config = dict(
    n_kv_head=4,
    norm='rmsnorm',
    rope_fraction=1.0,
    bias='none',
    parallel_block=True,
    init='trunc',
    init_std_o=0.0328,
    init_std_up=0.0328,
    init_std_down=0.0,
    lr=0.00236,
    schedule='cos',
    train_tokens=170900000,
    steps=5216,
)
Each number is 128 + 32 x the weight over its row's rms, rounded and kept within 0 to 255. Layers, rows and columns count from 0. The size above them is the row's rms in percent of the matrix's.

# layer 4 MLP down (transposed), 704x256, rms 0.0726, rows 622-635, columns 224-255
size [115  96  97  98  90  96 100 101 103 104 104  97 102 105]
[[159 109 133 164 197 116  97 140  94  68 147 144 118 144 157 100  74 104 134 131 100 124 186 123 174  95 148 160 168 166 139 128]
 [152 146 151 127 140 113 145 136 179 113 147 165 120 109 120 171 155 148 126 111 150 119 126 117 129 119  89 123 150 123 112 102]
 [ 66 121 129 159 166 151 102  97 135 157 143  99 179 141 102  95 100 111 141 115 165 116 154 113 131  63 148 136  78 100  93 142]
 [ 69 115 116 142 194 132 106  95 119 116 102 102 106 145 146 161 157 100 103 124 156  99 102 134 105 106 132  98 103 175 112 111]
 [117 105 134 108 154 171  36 155 124  90 114 126 159 160  44 163 108 151  64 163 122 126  96 129 149 149 102  61  78 111 131 118]
 [108  93 111 122 158 177 121 166 108 111 143 142  81 177 152  90 100 135 122 141 157 204 174 130 115 161 127 136 105  75 152 142]
 [155  86 175 106 145 114 200 120 151 153 126 118  82 107 162 163  56  76 102  91 135 121 131 107 119  56 122 159  85 155  94 144]
 [113 133 155 105  76 131 147  90 119 114 127 115 145 106 205 103 103 190 159 111 107 187 135 140 136  94 160 137 142 130  81 113]
 [105  94 195 144 106  65 142 114 126 162 147 111  90 149 132 130 120 158 127 150 129 137 132 147  71  94 123 136 116 142 141  97]
 [134 112 116  92 118 131 126 138 131 139 134 130 162 198 106  92 138 124 194  91 109 113  67 152 103 152 171  98 129 142 123 145]
 [150 159 159 146 109 173 138 124 148 154 140 165 187 164 148  97 154 103  69 123  50 144 137 143 125 150 100  76 158 169 147 139]
 [141 160 155 202  92 114 153 170 125  96 160 154 104 119 116 126  97 126 149 100 190 106 127 131 182 140 122 155 139 124 121 128]
 [166 119  89 113 205 177 108 138 189 108 119  74 137 158 168 104 146 147 108 105 155 175 135 116 152 122 157 119 149 121 116 128]
 [123 114 109 163 102  74  95 128 154 122 147 136  81 152 143 124  71  85 149 114 136 189 116 161 162 155 144  93 164 141 112  61]]
# layer 4 MLP gate, 704x256, rms 0.0803, rows 623-635, columns 224-255
size [ 95 101 102  95  94  94 102  98 107  96  99 104 104]
[[137 136 120 149 116 133 177 103 155 175 163 152 111 141  82 108 161 112 177 166 188 170 109 125 135  54 144 141 125 167 133 155]
 [164 155 116 112 142 130 122 154 141 111 102 112 170 115 153 100 102 134  52 133 120 145 156 117 131 104 101 128 138 128 143 119]
 [117  99 109 162 122  61 126  59 130 152  76 150 119 155 151 125 171 150 156 127 159 101 143  99 101  62  62 184 135 126  47  25]
 [164 151 134 132 111  89  94  98 149  62 191  93 128 130 154  99 122 132  97 118 180 127  78 148 124 152  75 105 148 172 120  99]
 [114 141 153 200  99 104 178 152 120 161 103 142 187 138 115 162 121 117 162 137 120 113 120 100 182 142 184 167 149 140 118 146]
 [119 112 180  87 107 155 156 183 188 129 131  82 126 125 111 117 145 104 104 181 119 114 128 128 146 111 155 162 101 160 186  92]
 [115 124 131  91 102 105  97  68 126 108 129 146 120 176 163 115  91 164  93 119  92 118  86 115 154  42  98 169  91 147 122 120]
 [131 110 128  95 125  81 137 134  73  83 110 122 169 125  89 124 158  65 166 104  93 119 135 153 148 111 149 111 120 153 142  97]
 [151 107 127 134 144 160 141 122 135  60 173 206 177 193  84 158 181 153 154 101 130 114 126 100 141 158 131 158 108 118 134 113]
 [104 180 116 107 123 159 168 109 123  52 105 140 100 150 207 126 135 101 123 137 152  97 116 120  69 106 148 138 117  84 121 129]
 [101 110  73 127 146 101 131 123 127 114 122  85 143 164 126 108  65 136 123 125 141 174 114 162  69 201 178 120 110 124 135  73]
 [104  93 163 110 121 180  78  52 118 134 106  94  84 174 169 128 117 118 152  76 163 144 122 172 148 163 123 145 101 123  73 160]
 [ 91 159 159 182 132 101 118  72 124  82 135 148  83 186  94 131 135 137  56 126  72 158 119 135 140  78 144 152  40 190 115 106]]
# layer 4 MLP up, 704x256, rms 0.0817, rows 623-635, columns 224-255
size [ 95 100 102  96  97  93 105  99 103  94  93  98 102]
[[139 102 201 150 131 133  91 199  92 119  79 141 107 119 163  95 131 134 127 115 146 152 116 113  99 141 110 102 104 162  82 128]
 [124  92 108 132  69 111 155  90 186 102  86 150 103 119 117 140  76 139 184 146 195 150 188 124  96 139 136 170 108 141 116 166]
 [109 117 169 139 109 103 151 117 111 153  89 152 117 139 143 107 150 128 114 154 118  96 154 182 185  98 145  98 112  98 144 196]
 [156  95  82 124  83  98 150 117 136 182 208 196 159 159 193 167  72  93 148 163 172 106 108  99 133  97  89 163 170 114 165 110]
 [100 129 114 129 234 166  82 144 151 140 193 129  78  81  47  79 160 109 106 193 129 122 106 131 137 128 143  83 111 119 139 118]
 [108 126 101 136 145 107 152  96 186  56 140 122  84 129 130 103 109 134 153 113 120 117 103  80  76  79 140 109 125  69  83 152]
 [158 130 130 137 127 120 120  73 130 197 181 166 189 184 135 153 126 146 125  92 109 192 168  57  99 138  99 167 114 210  89 132]
 [143  82  94 119  88 156 120 146 146 126 113 170 168 102 127 124 153 111 150 110 157 140 171 123 173 138 170 137 140 179 104 130]
 [161 135 173 124  95 105 102 119 139 107 117 150 125 151  56 133 143 160 100 153  89 180 111 118 117 159 136  65 156 190 141 122]
 [128 136  93 113 164 110 176 130 136  76 134 141 101 138 141 133  87 111 140 113  78  60 152 108 142 185 168 195 147 196  68 106]
 [ 81 178  92 187 100 146 103 173 115 149  76 134 102 105 151 140  71 153  95 147 108 149 106 142 128 145  71 105  97 189 158 128]
 [110 153 162 119  90 148 183 140 144 118 108 134 155 105  80 148 180 166 132  94 122 125 105 117  85  52 111 131 105 156  89 112]
 [140 143  83 124  18 139 100 125 130  86 163 124 111 129 128 162 140 117 137 133 103 121 155 139 114 153 122 171 132 165  81 122]]